python train.py --n_layer=8 --d_model=576 --n_head=9 --n_kv_head=3 --head_dim=64 --d_mlp=2304 --vocab_size=16384 --activation="quick_gelu" --norm="rmsnorm" --norm_place="pre" --norm_eps=1e-05 --positions="rope" --rope_base=100000.0 --rope_fraction=1.0 --qk_norm=false --attn_scale=0.125 --bias="qkv" --tie_embeddings=true --parallel_block=true --init="trunc" --init_std_qkv=0.0208 --init_std_o=0.0208 --init_std_up=0.0208 --init_std_down=0.0 --optimizer="soap_variant" --lr=0.00254 --beta1=0.95 --beta2=0.99 --weight_decay=0.0 --lr_head=0.00511 --grad_clip=0.5 --warmup_steps=200 --schedule="wsd" --decay_fraction=0.751 --decay_shape="linear" --final_lr_fraction=0.05 --batch_tokens=131072 --seq_len=1024 --doc_mask=true --train_tokens=852900000 --steps=6508 --dataset="wikipedia_en"
Each number is 200 + 20 x the weight over the matrix's rms, rounded and kept within 0 to 999. Layers, rows and columns count from 0.

# layer 5 MLP down, 576x2304, rms 0.141, rows 493-511, columns 360-431
214,195,214,229,219,222,211,194,186,189,178,207,186,186,157,197,214,204,195,216,201,175,211,161,185,211,182,187,203,196,191,183,219,228,212,184,153,172,216,180,196,207,213,181,210,216,198,196,224,223,213,180,240,214,200,195,191,190,179,214,213,211,246,222,194,245,220,211,181,170,226,216
167,198,192,230,204,173,207,197,211,190,187,171,195,202,227,208,227,203,182,166,209,185,195,174,208,210,175,204,180,181,174,186,167,169,184,212,181,175,174,234,211,147,200,206,233,185,243,210,191,150,191,163,183,210,178,206,222,184,186,205,209,214,202,188,199,184,156,218,251,221,201,204
189,173,203,203,181,203,193,227,191,197,229,185,185,185,210,203,199,212,197,181,198,244,215,200,236,193,188,188,182,237,188,182,199,186,214,207,192,198,201,211,184,203,220,180,198,215,225,222,213,190,178,201,188,156,183,251,198,157,210,200,193,214,195,222,186,198,223,195,216,175,224,212
209,216,214,174,191,193,200,216,223,231,219,222,207,175,208,220,173,229,211,203,210,210,185,205,161,194,206,199,185,177,204,197,186,212,177,211,176,196,191,159,226,209,216,195,243,216,176,204,212,173,230,211,200,215,192,179,197,200,223,215,194,207,182,174,215,190,195,191,195,173,171,194
222,184,195,191,211,242,198,204,165,172,184,217,163,187,235,184,237,170,167,220,208,188,190,179,229,254,190,208,175,207,228,191,213,179,185,216,180,193,221,227,176,218,242,210,200,177,175,221,215,205,193,202,207,212,225,169,216,207,174,209,177,160,219,208,221,213,173,175,181,162,191,209
171,190,179,216,196,211,174,208,179,223,182,222,206,238,195,171,186,182,231,202,226,191,201,197,216,201,161,183,208,201,167,187,203,258,184,201,187,204,209,210,201,198,215,196,212,224,175,181,174,198,214,204,190,174,175,237,187,181,202,170,223,205,205,180,178,235,174,218,205,207,240,217
165,185,246,225,169,187,227,207,169,197,167,186,192,214,208,232,207,185,223,206,195,233,199,223,201,198,195,196,231,204,210,191,202,238,197,207,170,193,195,219,214,215,202,181,211,177,195,235,221,195,199,221,200,177,210,224,204,181,222,178,203,200,221,189,187,178,183,212,194,210,208,240
188,185,205,189,172,209,219,199,214,210,210,224,166,202,192,217,192,179,168,249,183,223,212,195,217,200,201,203,182,243,221,212,202,209,203,219,232,225,216,224,224,181,199,225,204,164,181,208,201,185,205,204,206,220,217,232,195,194,174,200,212,176,197,250,201,153,193,170,201,177,178,205
176,218,214,242,225,219,214,180,214,168,204,250,212,215,214,181,194,220,205,165,178,202,199,167,152,183,184,187,185,209,216,179,204,220,186,183,204,189,223,201,184,191,173,188,174,187,202,230,191,195,191,215,191,183,178,177,220,185,204,224,205,194,194,208,189,215,218,225,221,163,209,267
184,213,205,200,183,205,211,174,222,220,198,173,200,207,194,209,188,209,189,175,191,176,215,182,214,215,172,191,186,215,194,187,161,216,184,168,202,203,217,204,199,186,202,205,182,203,234,202,187,193,204,206,186,201,191,189,216,186,198,176,226,210,193,231,193,180,192,223,225,193,193,227
217,178,221,195,204,208,211,196,181,205,188,186,205,226,205,205,256,193,220,172,187,208,191,233,225,208,219,217,209,163,167,198,193,214,188,194,224,230,184,156,217,196,197,215,198,194,172,207,205,190,211,160,179,200,175,196,198,190,185,188,215,231,188,217,191,182,192,205,181,233,141,223
237,215,183,179,168,224,196,154,205,220,208,197,221,231,197,224,243,167,200,198,217,161,229,221,218,194,206,190,192,213,203,181,180,195,199,175,160,230,190,210,212,238,183,207,205,209,236,201,192,192,185,235,197,189,216,205,205,201,212,177,221,175,207,232,229,188,224,197,163,226,217,203
178,226,196,191,184,202,208,205,192,194,217,219,174,227,185,220,186,196,238,201,212,190,188,206,191,201,200,197,181,200,180,190,194,179,209,174,186,197,212,238,191,199,200,173,201,237,198,185,192,210,236,157,205,230,206,217,186,219,195,165,233,203,163,193,149,234,221,207,182,191,181,194
236,180,229,246,241,207,227,181,201,230,208,184,238,216,177,217,142,174,215,207,198,215,230,207,195,245,218,197,214,195,213,198,199,208,210,210,182,200,172,190,219,202,194,226,194,241,175,255,179,179,227,165,216,199,201,198,198,169,198,208,200,221,224,222,262,203,221,182,219,230,225,203
201,186,228,217,184,207,166,194,214,193,202,215,227,207,239,174,221,153,195,225,209,233,234,218,176,206,211,214,188,216,174,219,238,192,200,198,188,229,204,199,205,204,208,221,162,216,197,184,203,217,186,204,162,139,219,183,195,205,217,242,210,188,238,191,189,176,205,195,191,197,203,193
197,226,204,206,193,231,213,190,185,201,200,201,196,189,222,193,209,192,200,209,200,151,190,206,179,197,234,206,193,205,167,225,190,197,176,197,193,202,193,221,210,215,188,204,220,209,191,200,199,195,195,198,208,196,169,199,198,203,188,183,180,203,181,211,197,207,235,217,171,199,198,231
236,236,171,193,237,198,148,183,213,196,206,186,200,210,212,183,189,184,196,206,199,178,193,213,192,176,204,208,178,228,187,205,233,177,188,202,176,226,209,239,189,187,191,253,192,228,212,210,137,202,214,208,218,213,175,162,181,178,205,185,172,195,184,189,185,216,220,210,167,194,217,181
197,222,198,172,168,216,184,206,253,208,197,201,218,226,195,175,200,171,163,209,223,204,197,187,233,211,204,184,194,193,200,220,172,201,200,201,187,138,194,197,169,213,218,196,227,232,198,184,189,226,210,195,214,188,212,229,211,236,200,229,195,195,210,200,192,192,219,172,171,209,208,182
256,226,220,194,215,185,214,222,215,227,182,202,197,214,187,192,172,205,194,185,188,201,232,227,230,194,208,190,204,230,218,219,233,190,169,197,206,176,216,203,211,230,185,186,199,224,219,201,189,168,197,197,221,228,187,181,207,178,231,209,208,183,181,198,213,183,186,220,224,206,211,213